From a checkpoint of a small transformer trained on Wikipedia: tied embeddings.
Each number is 128 + 32 x the weight over its row's rms, rounded and kept within 0 to 255. Layers, rows and columns count from 0. Numbers have three digits each. The size before them is the row's rms in percent of the matrix's.

# up: layer 9 MLP up, 896x224, rms 0.116, rows 672-731, columns 0-111
# down: layer 9 MLP down (transposed), 896x224, rms 0.114, rows 672-731, columns 0-111
up672 099:112108129156119076152131062122126123107145132152110138131139139136157142141112080071076189183054098062115102073136133104102135114133188075174115069103145129097100148139090168087113125106140183196169098144102135140092137119114148110145135086123153119092125162162150111143125133136114177127106168131165132128143166119122125118158131113079
down672 099:128132147121123103082151184096157149177200195106141132056096106140106129126116079130158059122100188148201087113182145080117068180142128150119161105136129111134112140164189148165127092124147119173128155138088056129132117158123161146150115134115154110176159157089172149125177087086117134123084116129102089147172102123179106144123105093109
up673 105:163178165187107105159130156095114074161198144121142133135093158081143136091141085177144097124134026150147132125155145148150162140150166145122134153161117134150135148072161100154142146168139077163112113080184120113106063129182101159108127123128142116126095161132138159108124139145154133056131128120173097135133145102132121142158089153124
down673 107:150096108083155166152076142123129148158123160069118152106091081170174104063166044151119172083102155116117133126131098130159134135162136133149140112149131180144127099126129135146159131126141090162106137119164124163128122152114149122094107064075189162145129118129104178182130135051090099155103148133140124126145144073131079088133198053146
up674 089:163094131130160095117111099119089096133169155082130108081147126102108115133131158219124138188078124123166171101200153140113119093101152087100155076123139165164138164203116187108133151121134103145110150124155170182102083122160148129146165123166151114163117146179126095149135092169157166158143104088190155154099144101111051098108114123063
down674 101:101129134091125158078162105081108145107082126118112164105108073086132172183150106135101131135057182109126162124102080144157122115105212195129150105186169155107175083106058120107086197114128171133119142149100148128136099149129160093121167146144075171122121097177112109139155128144135117155092159156110156129077097149043116122076159137179
up675 099:120094127123107172167106055162137116135173132161188188129115171144090106156121171161181168091111159176168154106117126086210059154126114118073150092114111098083135134117123170141125180107086121136118090163132177114077093139135114125101128189124157198111134162181133097153058114136143180131161129152104139126110106124124190164097069132106
down675 098:162055064129135127113110093125144141123158131088077153152110100131110160077141147154169169120076162129098115149057174123093075166125107109135129138123166189147111154142154114099086118099155135191129102162136102099079062177152071134047075083107082132086127077133113122095194140123129106155119133148105165077098114129133058152165126146142
up676 099:106077117162096227189192142168085093179131140132116149130086121149076088162114073150125150094060142164179107140148175188178151174144141159133096101143100148159108169106107131147201140124132123124153147107130115134127145156152164126180079127153117068119155107144122103011109112187102152122123157151188043112146133183127170137133158099100
down676 094:109173158138087084164100078199107140156132135114091115147154148072128101101094144098139116148154149158092143114157137149097155132145119164069142126090142192177093119129116134162080190170120116153118072107128127148179149105126155137152179087168101153139038170050098133232174119102131151128193116093099148069064159134174086132150174148133
up677 096:125058133137154094155120133167135156132088119150073102180170158178102080132134141146092141132168114071104093170168161172125129102157169150119093133158137158144125094121101109107112085242167095142098128139149137098107133051176143169139097098138095116087082114146101146211128120123112141115167117097145078127078099146150143101106150161134
down677 100:132202146139087091121104041173124149130150145128065142094105123165157154077128091125129136124096149129091144142132122117121136095098108123145077134130144128181051121168170092093139160040139100125162095145124088070153119059131160127121063111103095174109147132100103115104112109089050171121149118142148111086160117141147152136167077128150
up678 096:179174118101061117129074147102086161153122125093155200126124080144181133055145197132125119114119182122145104105114111083148128158131140138098140172183180172121131108193091114124154153112129101108139105115081148128059093101076092155184191170127124189089111128111102127108102141143145122116116162066121102140159100105105112146089114142115
down678 099:124115180123076109152119096141121104107132143137083158061134157127135134133198106158140096113087199117152111117084120114121109119138177084129114123136145070173135186093162131116129152139183133154124161115107088124093143141083113119106076100175094144097029127153114130149129109120171125165155117121107127125134168150122111176102049136107
up679 107:095132164139081121163093116174132099141117117104133136089114149129104096242153165115121155136170096092134148132130078149136150201138171142076169154191170094114114111098139112076088177076155077107169131179138138104079088106151118098132091164139145174126125091076134079128207171155082135130090100088139094168116108129114064125142120109145
down679 103:118140183172069093161117195114115137086165116140134155120155160106134102174057170136097131129174103097098092108134120158166061100135119087081167156138139141080122188096188095141125098169137132113178068119156114107130129123092060131107137133095119176100178075100122095110125119139160056190155114135179132090093150128131143138168134174144
up680 100:089125107150127095106152154106197097131211103101100115130130080131142109143123131139121120065141150156114116161137100143153122127155153150107091092193136100132151154164132119159112119105123148140148155159135137152187148136171101129136095123194142124193155219081101212118193105134179155068110099167154149118143130124141097028131134116059
down680 099:132094118117108136183104133161116186137087141149116116145141151168095162087183066146126120148185143125122133121130107077137178103113122130134143140123142131124127094092103159066139150115097098105133099116148038135134050135092149158157106115096140117107076048154139109141074104113129125122113195083117105140109168152103124177182109169109
up681 103:099149160154104093095161164129161093095121045161143166094146172100091147114155111120173122063179121126090147157117057164117111121160138108096159128110095156083154137114127158118147104154154127146124064136091155113107114129053108129175149163158089139137158123121096112096175130134116151124170109234143148148139098097090157167145110150160
down681 102:135124168058104111137107098067101094196073152138168093138129172113170148103104177133134096162128134123146136155082111096123078169139143111158093137148113060120105190099115128165131120134186129115245077100141153190117102125126165136118175105207087143082078127144146114131166131117132143173131119134094156101078080143132201121129146147179
up682 110:083116094148133155142095067120154128133073116121124160165104117146182087165166110139170141103119161114120082105148153119098195113202131118141163070122163120125134079192120151109096137103054141135140112084110150133147105176105130136085151110181125150097085094144147079144122092117071132216141095107080164116111152124134174114164120167111
down682 112:191154171109145125146116143126134118146146124141180090158169090128195116156084122205132109172183083052128136192144143117107125078117113102219109114133162133136117141112134119123196117120158106129215132098166100207123206136130153103145170198099134102125139132082093081131162133116167118081140102096136119139125209145138123116122119111114
up683 105:097090146060094089136093103147097151125150062090113110127072212123117098113122086106122181059162119117148139145141111191134055182185130101090106158182167088049147177112094144125149174165141168120126157169139131165140170135121133158137113069137123077077103122098132122161069128119168117102108146127102148122153079102169167087100157128187
down683 097:130133150087127131166140106112102213119107172155133163117133135115131162105128138193141160112127127141116147125149020095100111127154167117121139131153073163171095109152145110139128113090125155187141121125137152133153125110121124105147087122107157123179161129078135139124117146112197101084066068135154133130165142147118032122083141145098
up684 103:125193130075165096136137093138137094156121181098118098155154100087113141142129089083159201163115113163136074148160103081112141191168153126131145112110148209102097073167194149133098116116148088172123050131121141072176152171158136061154113120176140132225109126095106216169160100091163103104158134112120075152103112055084151128125100152092
down684 099:101153178116152151167147103122095121153154101115114131119176121068162083097163126079167104121155077144153137143118112127132126155159024126130128143105078139171127115138091161102118130108119142139208124143200134148130187159093135125186156191197144155121065108148099133119153142091127181099179134147182122165134137160133153143105130158201
up685 086:141185135122160108142126137094129132110086068078174083173114196152140139163116120114183128157159134122115171192134152178162114171089137158155091073070093131159154141096140185108173098104105117117151155174081107179098105131142154109105153122074106107116147194091073137152135148135123164157145152129084111107115120097037202075155110049112
down685 088:096135139121108110132115063111098166148103139201141114143147075188112126083083124181132159088125167104058069143127102082128125147105114088082143166074119135095072068040115132096160103146168133141166142148112094104143083128118077143156103103087129107106105118133160129130159138081130145126108160150123131184126126130139175175153119152137
up686 106:129166155151093109123128113133115091145049154146060099122134131195156112164151044165157126083251186142108116160164102151149106115145085162214184123146121165104125091117112156151074105128076047125142100161097092203188082128161129153080132145122105133165142092182151126153112087158158147092112164073141161145087107098135105100184128090135
down686 103:139114179094041154073088131102115082189102193176080121101060131160162180142122133126136121171079128186177071142113159179131096136164097109159160118158126159140116118119138148139125191122089131152179130157088130151094124099090123164159089204176082126077120140123114045127144138150114103097083093121136119119116120121112186085179097110118
up687 105:090137098111111156148117164127094080149139186125137177135091091092131115101066136075100120177112086146149132148137138111142133169155131148099150115174201109119155110110113106177138168095065169134110130159119176128124189107164168088138128115173126112087111126134146085135090100102128176131137141116091144137162119168144142163087105160176
down687 095:095127124124090088130136173139135113129151120172108170157102170144102106106183099113145159132145137153119148065111135194137110147129079159112142084065074109169186148135069092124150148043122101107141112180086130038088180091090099109103157084137161094126131116135131134104141104101114070114179130108138101115124087164136113120109145165091
up688 094:128091067089121147135198114100129128121158166129111132082111176138081094142115147109105142144131133163145136127138144133083123117116134113099108148127105128155120122143177147128161134089126155113110170123047087075155171065100167131155106103170130135168140153160057127161193119142106100155138138080143076159113115143116188159107099138103
down688 090:125126139123154158078137150160135084172118136141106155101142110133087132121149130200180090207113134041117158060116113112189075119111115149126134127136153168121081137125151115194140113123115143142074142140178149142108142186199127148167148139160106081141136150075160120105153176109134139099129093185124082078147164151147111127129137131095
up689 101:109141153157101158124156150138196118135091156167085159155131103121140191111141093091156150133109149135130144152112113140131146119164110142158140114118154129166096080123169076060161050120152156112189134133113129159105143106052136078174164121091132126201098108107101148105102133152081121108112136123116140101173109069110185183148103126129
down689 103:130096086124079145140144124197113109085142126122143163113101146132162156149170128100135096136058157152117154043128156170155116148122106157140136130081103102095113075120127071089111089203111142101144158083158126170092150136113108112147121110146112143128080129119078093108112107133160164175197092146131131149116130145132124199110196096159
up690 093:171139182206141113129192160096145131159205118127118102108107073095102151147114080208116139112103092117168075152079172130128113139113134125107114104104067159146137138110128123112127133099131133085069118138138084106169093164115122103127170135079091105152146126127091164102110113089114150157122098139201153128163135125142135145182072169153
down690 091:173102104138146117169115094120150120091146144121119142133171132139075094148073097132131128101156159134090170163173147184174089139135140158165137120118145115091060132127136169061197134095140101158123131049131138154110162141120103193120103135120150148104133074106206180191115067202165137072126119125110155154100114158165091152125116082101
up691 092:122184137098173102042101144087177139153116107120153106200126177164086178185095058084164169143097083130127140189179181054170130165122126122120069122131172155119127164168152121119155124085157158151136132169101131122169123081120157134146157089182114149116105148059156192110153093127125115089159089148150105127151139152138138184174125120153
down691 089:163105062115134157131076122118078084102102070119102110135167121107133182135152122077085155107063167171169120179154127154144094139136123139128116145136165134101127130091164137127089106062136121107133137131090089134148147113121148149146103077113221025195125158122094104089161159124115149160087153145157159123115147067129119228144104081099
up692 091:119163114134042168089098148103106117190104157080153132127079141142144135138144118119165147103167092090142130162140099112147071171108170132084055123173079155205121099174145127124106082176115169156164172096110121130145178198119039094069128120156066163128140142088132141140130101116079138176109116200166173104169132095098120130169140101097
down692 091:130109123118137087126145143116177119162149083080159140113180098137157172106098162135107073124138142135186138080144199112151164129124164126151106108117133133073178113123107111132151099112178164121051141117157166209151108136154179166142123161179109127133132116185087105079118208140154142130099116126108079100091090075113175117110166131130
up693 106:081140092164136144102130127120111094135065140101154065161090119139109085136097108105121135101168144150151166167116153089123157148179104117113109098060076114133188139122152115135204105066082178028173115143164180134178109135176148146119118150117116097161125080124138130128073163092074113124106145110124094109126118143148140093109157124128
down693 105:101115092129159146130139132100149099199133141179125148134140131135156178114111152170071120181132138114142071131145110075165124087168172159140136116155165058098090105133089143124170063203135133100146131128100113115134136139123081101136142133113132082077056096129149118081131062132178182111134150126135110094104175134176102071085069113165
up694 096:144161094185076113122109178174177118119130142155095140096079151131079123144147183124097068211133118138088126131175160159146151136138099114067176147097101150063084145082145149135136049122097086110125152143142104115145134167137108129139112104068088139135161142062078150144126091147094148090087115057175173139158100099120153126142124078115
down694 096:036133147123133170119099125130100168168132164116151155094115106123148147070165085113080144126142087127099141110107122153151154173163097170088092109061125154129094116148160141111157107136111201130100088111065101191123162091143119105176118079138193107145127092134117179173132063101153064176135108121072166080124176110138131164106164083149
up695 108:106145131142158134081110179097159111152074126187122133089129118083100134147114119135084135129118124096083093132218124138097159082084112129159086089140117147074147131110141111100107138178120161176087081111116162122147093139143093117154129117151102139135181111079112107087118156123096173096139145136109217114117127096145108141135088097140
down695 101:062141147140128123116161139136119067102118165151128107127136141166127112159149094119144140059125158118096071109088142135138155183167059160128158164108092139083118060089143160130166114101144113041145125154171100181157121130184081131119117123090136133122087144069128118115103135104178194126129141171123112095112131172165141138135124093124
up696 096:114159194176163157077144140100161081107151161126163170126106174181146161142147120093102164140121126139136080157170115107116094146128137133091171074081147112134093128164122109126099119104134147106168113097050139130137144131121131122149153125115161163130157118134070132168102119142140114121071152147148187199101119136126102160137157139061
down696 095:141141148110121153118215112102140147139139120114088090146175122125123176113114134092201152116066141213167115078099109121122141187131127189118181163143113106062114096187126136108144115111101144105171124136106067128124158206067082187118162135128128136165131133088133123163138139143129125119121109102152101123148135144094083126144075167189
up697 098:168180139140177124134149128090102144195142093144141146121211171098113078169095147098115136095134115120075092076129042116143115125190134132133171138146150134214148158150145205110077140097137123158136096109118101101164123126145167122136113111129164125163137121169078118091149111077129187093148140097143150123110156122201087158152063136205
down697 094:084092176113146111106112099112127128128157116081102137129088164197179136086171091136143129142112109082116134171116155070077125137134092139146081075114104164127149194100126139157109090130142124144103139223106185121111112134161147098111113143138115118128108149188166135073194114173108116118160123189120141158151142137142174133157161152134
up698 112:126148106151084117120141112150113168130127131142137173147121122119117107143112135186159162079108135083139110124153102159174079180131107127131100158127148101044160131167114189117079124094109075129183127133186075153079091110128126162069129183186160153177103151089176115078141183090134155109154126090170207115099104137191158112134150080165
down698 108:126131134091077144157151162134175128189108166107113126163074087093087135084101087141213088097148081175118136108094100095170135150175096158140146203206118122058147129138130170167093102100143091134128100098130165128127105097124118132079148153113153185139113131088101171128108091168126102139141102149126071144111145135142176139134148164112
up699 092:156145148138118132145098127122140158169091143155082116154081186146122110143110142147100206084121146063159088176130121128167133039147194163054168149155140134096190104071108182085097124160177105063125118111159170094093115067124152128111122128113106145091131116116161114068163066071123112132110093149154185137196103151145085086118081092176
down699 096:129101050087124096099108112119162175066104093155127142123107103071119127125188101104099084140115112175120160162162118115090080126156150102125179100083161123152133108113087131115147049133111174127121156102072155109127132121139168151134105091165164185120082151146135113158097098181151159114124144093158104086129118140142146127082109111142
up700 097:206139102130173126134103103145105126158147065116121130165165119130185103137079125138101094136142160072187118144121134111124146110152091132116161143101071125166113125060163074135144115152115167125137101203102190120141093165157115151178150147153076091194104102163085144139158157097114103172147116131140104108122127072126185088095123119134
down700 098:095173147132105124112146123145139163115191148035114075097058124141098159094130197155165143179117078102103113091150172140144089144105165094084142151112136155105120110124116175143093090166085065078131181091100111139136127136065118116094130084122102157115153133133098130106146120107078162179068135146129118175105181156125134139133139150182
up701 097:133147132147128187109164113144110154099113099152079125067104211109095152159165062134089160114145112100127069157135151096200125153092150172121054127186101125141165101116166067141201127113110112103150097105110108116104129145062148111137128161150114101191098064108158131128145129110122075110142094086144125105152125142128135127131130103104
down701 090:103186117166129084172132073092121122124104146074175167109167179157164147148147161130102152124189172128138132092114208165126180142134098149132125148141108166118081100124095133105113119102126124157117115100145164151097104132066134114114134154117166129103100182106167144074098097147101110145106161067193132129114145135138111129151102148181
up702 103:149147126156120151136099106144156081175154115117141123118104137088153159182113142140147119140113218136112101144102108096172103135128085119138090113150105135101096114146069111115160116091130122179105086207124149128193113138112144145134044172068131088165131099155157126101128176101125138176179088067119174115133105084186092097143122128108
down702 108:143122118105112096170129144121121166135181151151134166159201121127141139110071162139122123063116106093090145161131164089145150166150143153173162090157148155138148149116093142138144113137158093106127039097148150130092082120133134118151128087161121155117118105136107083146151056167132138139165055107102098151121101106085183083113101166141
up703 099:172170115123201108142140089195141131139102130142120185093106160129190083143123159104130159131113146143152098104146133086086152099128161144067106151159096114184104118119171084134109105146178105112101112102124142148126150119143093179140159096106115127165104181166166132116107129157079157099140085135109114163061156096129126141120092121114
down703 104:095168083120146165096190177096148104108101188090156136177181098154148105087079155140130148134099093091116087085099090151143091070041080136163180090103074148135160124159128135152125112137090167066203179118121116110129167104115134132112120132146155167117165095189090113105072087143181133106144216068159148098138141123120044170107167122115
up704 093:145195139169179129130134085135133171158183147165098112118121111061189069104105108156140117099118149151110157122119106154067106152155135151138116160179083155086104081140187133120115114108144172094119184098135112146115131079152160125103082116097155150150125050148153062088116065060078115114103178147130105108130077096075113143085167102138
down704 094:129123140117094083177106189141181166071149147122085169113149142123131143143101124110137138184157182057127123115127118157144118118141188116176117071096159138110156158102119109159131161149169083136160111095161124088138132193120147150102097103049137145123121158091132134068105145153125154151144137153038134114119130115146183157141154122088
up705 097:172173076129126109151118111160099066128108138104124107124106111134142089128141106081137126093127122123160210119134124100126198057096116094111135146158138181154113143148159102055144126130095157185078126127125123123121113127131175073080154112138129157170112081137142163107175149116105129150103114186124164129117114104109160101174178233137
down705 092:134083139123147125186117104070101090109181136102149099145168158136115086160112143125160128121197145117182055123124132144079093091073171140176115131135126119137169128092157136087158102090144163149109155122123095176189093189102140132135126187098142103073142129063148105144164098154131165127126137141158101150080115152155201110061105137107
up706 093:114075136024105141144154209173144071159109119137161107124146109100104082147132168121062126139161090113146108121155130171144101153107127114095128116132078125118165097185194126105108146127107099158089105148090120079081086160112116160102134163109175133109134130139118134083106218187133126187107104157147181111144097140096111117108169147099
down706 094:122145185167143078100143119148092078142106057125127147166089117096167138165116081109114149135068110167123195120117139111075066076103164154124126151151103154110116171113105103122177160118135133132085062119143129091078191099157167106120137115122121117105127117144113157095094099128149151159118137192076185193109078170082114168118151150141
up707 090:081115168151178094131146139140104135161164172093205136145125149122149139089135074157135078115189149124146095090135186183110138110173071117156180088143135155070111083130144100138091120155184123129124114192101161110177111133108134145214111113121182136170177135091145151125131126137125173136126115151155119088088129139127133143071097177080
down707 091:103156182162122139113068161170152131139110134132145141116143175102160023067178084122108099093151142114111136106183158122147122206137166159156114136142098111109137158146113150153106117172081109089092138119053162135143157129090114131134108142137156176138108153185180093089178163071081137126156146144138157112088147155126151088199067139146
up708 096:179124081142089137104206155104150080089161145126105095125114085096162019112095087104131136189124147141114150092182049138153065159099212064102112196170094184097087100088148127151091105154116121175103135111132106145099167163104070157131179117111197160122093154142178166107078110128128116059122113152134143161116134136148104153097100103075
down708 100:131170146115167129114182147158112117100109097107122185130142177131108107161107092209146124166143065120125170142133170165116125129102103141113154142097110106130117122092153135166185132148143073092148173106113109124117167118175110161106178124146110086157105198086069102139210171105148119130074126165146127090095126108095129134139153169152
up709 089:073092178110114138212103141148093164124110093116102157093129154058134125123112103143152139073170111125149147164136123133103090133115079202164125172129065096037069055115098113156151116110117122147109070128141130103165065172118129147128089140092090136163128145155134120170129054176157123121109083129185093126140174146166143122148148190102
down709 092:179139152136167097066105134147120152124086079135131103199081112109122103173115157107121069142114186163092142122081100112118080131129182097156147097131165151121166097141147204173184105188084131151141065100122124117142117106114119127123137134098142106141149136123095158106112123094154114079228132118122079134154052108177085096138136081094
up710 104:100157148107086143130124140174139142094139128185141101127153106147108123137145134083125115126092115137174124121137130141108104200135147104162140138127169180160089088165143091126088142119121179130152109127099136073143136119135131142121095157105118142128158195105096164143146099103109146123160151173089104090071160100171124105123139151101
down710 105:081118127183148073101099125178094146148153070146154173078123126152137155161144094145162113128091106133037086116126131157134191153180128142129150182066088117175146114122109182170065127142131113131168141100124144125142158145133127149127149143122139123141180116129132169090116182065143138133175140151108124055124092130123124117049126155111
up711 089:118137121147085144122109084201078163125113098095198188083107177132165126119085208143159136130174092100115090170154132069100145101178107137089088067069164161121128093137087098179137146083149180063171104129111125077114116136148125159055143138164179145121179112130109110125121107195100171140174159134095148153151158133153101113177181107164
down711 087:083126110149134189097121104189126139086134126179152107177156127122128100160168142143147143128113198207099103099093105128173145137095164134133122118108125149101089133141151094128126121056111108146090141131117158195126182126156177132149084080102062138111175157158144151141165119153132116191111122144077115161120062093076132138078054098105
up712 101:102173085136092193097143081117163111100172151198076132065129096167149123154174155086099118135164103105119139142094114085148138159120154136082063115119159140134083118111137139136171075143125097127142161123140077123100089125194197148124157109120177119167080141119175117172160188057128126182115101138112126165180116099125098130153125085168
down712 093:132144137110126138169116169104102080125152126118143173178164097065158119125081151148125187213131065143140122167094113106140159188171152111178123104150128087128134120104159130157101190091114096122088092177139105160200170204093128084097134151128087114133093112140132160181081130095107128122115152182099150112158128138111089078134102123127
up713 094:071123147057180156099181118144107194167097155136168141208108097151085091136102096178139162112130114055163139106157150203191144116129123136088120148136102138143051108106157160092096131100133154137162123148124132197152114108096117095167071159169122124081148135099143106097160115126122114152175141168138082146154095173153123091100139136182
down713 098:172184152150138134114160119087135077126117083199149115126188143104124140139126085072103133163128171188094167092134157146134155104086144153188119142095073138133108137115123075094128103129099142075147130116107126161109122128067146115143083151159188117147060179126126111170140142099110134193124163187147157086105165125158116061137115212153
up714 096:171153137136097150105113117165111199153056118070159137115127159082106179114137159088082153089106172101120056180119090107128135116070133083102166138112135123201182079109135149127123074161073140122108149086123132130117120103106074140113139029082109156136120158149106111112164170112158153152117159142170118110172131110140113102120126083133
down714 102:125109093151126104102146128176135127167133098130107063163074108105108122135120129153157064183110106114089113100112138095150151187155128167072121098176107124117165117188123124147168156156162166162139133109148076134174169107103133099156143220027155118156159082136137157162073102109166144127123152115168128145107110075127094098109094150109
up715 094:124117096111134117151110157104157159089136166082115155074113143187069179182123124111149196154141100141070157194113124124103062190108154088133139130098106153148105132108118149150119085122093132183192116147144135141137101070106134107132099092086170146109192141091141152148127134100122126155095132155135190152067113218088111150120111092160
down715 095:117137178171089144139194099164140119183112125065225118083102167089173144140153129165107135138132088145130206126134104142084052131179125159190137156117119141129141121136086112138122143131135145132153157131126133139142130108073147142148092104134069100111095124168108101144136090146146170107094132121140139110087149141119111136113132068112
up716 098:078128146094093150123098078117161123150164105131149145086157160133119111102170066103112154079084128092181139139134170104153120114073142165174138185124122080149117074183138189091147086100155190134108154177091079124133117103172120170141083142108161105112141115086127153121134124116175108145129114125187137198062112103176110136136111183116
down716 097:164132109150156071127204108158120106152075132150120083112152103131116114136151137141057126187132134092099104134082157166097106070124111089193170123121098148130158107121167170117157105100119124101074131121111159132089182126109121115063103101148090095128141161084111096157098141153095171078152130138100179115174104105121150180135095158140
up717 097:091082097104143143156135101119147159085136096129134084198121115117181068127149150159151175133123156094175136158159126166094091170151120155131157134082139157162163151123177159135198123112150137117111139141095109105123133141138123120141113099101046138138097216107184117082096144128099144089114186130109178140131094099091135164221108171126
down717 100:120150111154159164130123113144137120156136136145133127092114071066108070153130143026098093144143137131146082180142132142109112174089120124087101145147142139060166101140134122119120141111078124126055122140101146144174142161124153108158096162118174117082148128200087113170183162109186137140109093127164119182154098125165161103120074115072
up718 091:094140098139161110158140133156166101116115200065126100121145123119107127160090095101130127127147092173188097234173088137127136119138081163087103086194101137099092081132184124154109173142171184151121104059131123163115111188215140174096137095081165148117076174087125135159154137155118103066155080077139127124195173102139160132146128132132
down718 093:104104133094124145154137106127081084137130076142093087160136172152100181131083136181132111157116127199128160131167130136118093177084143100129109138110129079110092152083115100210165082132173083109174111136146181121072130146093115051103085184095166220063107162157118134106149160165136098144124110085188177149125124187120115158110116128129
up719 103:112153117149144085084122137161096137146149124159109106108111146184127072185064080093117145115062099172174148132142127083154139149065114096132083118140079176121108137112170170145146115035098146165148142076133132126136135121159181195161074131106156078165109135129132107153126097100130160191057167170170164086129124143136145143104147109093
down719 096:162132156116152153203102086061109104118144098134123118163179090127120105127111178160154119106109147120123151094105190120151140172151145160170118122125141085108089102155097151164135183183131143100071123152118128074125169137093100069193134133211090094100194046104164130129152095186090165186177120067102107132142133135132118182131155165136
up720 102:066171154117134133092033145149140119120151162151203131123185159147139141130109146154154141152082199124089064166120153120106144128156100136135107136143116120085112118099205100154089133185111154100138079106109153147060101078154127149150129087193135112126082142109115134073181192114173115171108145124140221148113157166119122092120122116170
down720 091:125193130125154139150093111124130141138199079080106217138143153161180144132100152107133096116127169118174115101128162134100039140072103131138147101102136129182134086113123218083101178154112154116110103122184166147139139128142115101098156136146184114172118141103140122126116129142162139082181132145144127098137177149083138143136115164105
up721 102:192119131156087146108105177123152143145178158130093117147076127094103121068134156150091113116093161172159106114151084155125050143158058085148103132143150114125118168111072175138120126106160139164175134125112101078145097081135124110118114097176119098168096125147109133145176221121167183201088127153077118121142061090200061178132106071114
down721 102:144163122115163147146105164134117126106134102119136139049162112139147150153119154071074133108245154140192151096095166197126194106177123133108093083120135081148145178120145137108085127120062158072199136134095108156152074178128126133110108113087117166135168158083102086102124146154127129157078093117149163106127117077152086111130113091128
up722 103:124122120099095132091083153158133099088197105107159106064083096122172118134044149093116151102112120187161117152148157197173147085128117118126077098171145166127171101117146154123145159120116123148134122158108143083115117098130085135165136098146056127095107066153130146183149113101062143112096153094127141132163143159076079088110107165116
down722 099:169176134083171132075122114147140102114126114057140152128108109130165156206142054158108129193110099160157111097071145187092145119141104109137123097109141164183155128115093132134093121148100152162177079107138088176141105194167131141135138155079059084137108077119141072148120105106108109119145143110139108129098137125140091136179122139145
up723 086:082143145155117138061195185119087143162100129136131127162163166132111157119157115144080150198166119144175101122145151088140143099162144054079136162178139085070134126154166140145094107120090135152116136082131133137147149111045114119140128163115132076171152151108086114083051152117139137130102092085120120164085103111072081150100091161114
down723 096:103140199074091100145112164131070158126175149112145126172132180128126122132152114114116076106108133161134136160081089093125191148115154169167122163074129192153137141086142129129178103119120097137106080178104157159114123139175153085119212134113119115144108155153141096103140160147161172134093104147116160142160097099054107121125107101113
up724 106:094164154126108100094093144189131122167085086165072096146153121096140185180116090079142177175167113109131064105107177120154098106132165178165087091193098170075117154113154109135167167129099126096117131176127117143180114164083091096179143130141167061128165052087165144105135099189117117081065115105066098118097120129150082078119143091085
down724 108:084148129098150082111130144137135137140116100146158097151131132095183170146116186179129129122179126169108172152166185124162079074122106083189100075163183181135108171098151101043147130087126125155138075112061131131154131163164104112169084152087105108099128106099128132084105137177121139072091153108093102095175103097121135136154184215093
up725 103:149137123150127092149130145085164132155076152145132134161141123081167147137131139129106138130164124100131161122151192115073164137201152146173146122128109058106152024139184116147083162190112127123109197132101102117093074111138074137139185150130147130094125147150155139069123177078124144148145156128086188112096094095180124160162149105054
down725 102:126105114136197153083193108108074127189103127102169157084096115103111154161109111136147133148170074166135124094162153132122200145146137100151168125130136074139189120162104156122162152115130206096089163050124100143145168129076114103132135126140100090155082076092124123151079079063099129162101165140136116123104148114103172155165139069161
up726 107:137093161159169117137132103102132146098104126203110131097150148149114154131106132181172086169150155174113097167149072082158103105151155149133141131090086135148121146119153056123153155134118127129094140138119105149127094156145164104191070095195146129157094077163110140148061118082155092194139077119120116095156120103125124122163153168102
down726 113:124094082114161127155097176141155147159128152121054124150101144117170120134117151179148110168127171085165117145159095148135101136095092109128145158144066131145122147040131075202151124080157199064110115129095137113151210143112119140110123154177105165103114129116075117103048231118144083117070163159092129122117097139142127102093153127106
up727 094:139136134113173099138161171106104125073114085180103128121095182063127123188160143139090115116103066163184130167215077149154123161117155062117097115133077164124128139091109085159120116107160198093114161081126118101109079088123108085158108112119129142079080178132159110137180137129125145118162117116157134182084176113090095131200100128094
down727 099:114109115105115152142126120110056100172140168092134137113232085149123146152133138074137081121102155073057115105110127156120133120179128101135132187133049033122103136095100153081137119080084131157124076107157171113159131146134162098047151111134195131158154124136129114183082128108145074148112109159117097088120094102103088118060124140143
up728 105:088153174088122121133131121086118105066134104123115106102142131127167136055148084126136157103204105109124134168099156125185164188138172110189160128155160105163159101144152098111121135100109174160140109090146138142100068095108139165079089113183175112146108110159093178165148125112161193209136206092092123091134137095124115105145135096124
down728 104:140060165154122152155080124127105136139093091094164110112107140130183086140139125050142061129127138110166140081153123097113133129171102071096135128192183088146184136088159135158091203122101179129149178152106134076187135169113145133170139043097092108108118150101098138195134124155061117132099154127105109088132124066154189121156088170155
up729 097:137114128147144147120155130098162138160154152142131123112160108116079173132118124156112148101120181138127139156223112145096164146110115083129120165140170119137098128104174152183136133087101089069143128144042109125194103106145084168191155147156120131161108135133107119206140119146135107129139069107156124119091111143127162186126124159119
down729 095:164196119160094123076131127134092123126117120152147090137132147189115123149166149094067105132165149095112103131077188156126101094074148156109127152173148150154162119136190140181084076130136159079107089102051079081150147125087149111100141159101145037160189131041113113128126117109141129086139119142165148174143152100091146133170105193142
up730 097:169158093135169149150139132109148071152186067069111100113142150158104149130155176143136130125158146174058155083153100131131142119076170065093131112133087137117132100186081131133124133171107154138121163137156091159122170135146057176078127111081187082101123098128143115115176066166104151088105119143139206199189185184131114157124119183120
down730 096:121101130140154079070088154130122139130058210112142131138100100109132103140076135100113074162101121124133107110157119136184133094114090104144092178156135079158111130037140148094127107146134104076187116102100159100143116115134102113162160089186100158183123142168176065130137155102183114131133112128100109100115103086125141126117168075115
up731 101:120098128139090130131125124106203153112126138149065102169105180139098136190106194113095077131156184092086103129109132127115124105120161107118173131149114152134040131086154093101108119174110149100071125107137204126090103167159162138136101073165166093132123101076168131144080058187123142116113142094109147150178171133137178109153111129101
down731 104:144150092151098116169118119104157082173103169138161086134104169107110108097132094122111120127139144155208166170099112154139166156098136129166111219137119107130135137158109134173114143117124152082142168160133121135139111139143109082154145133098114121155147111125164135164086131121104052170123114156096135100105097176145149150113146107154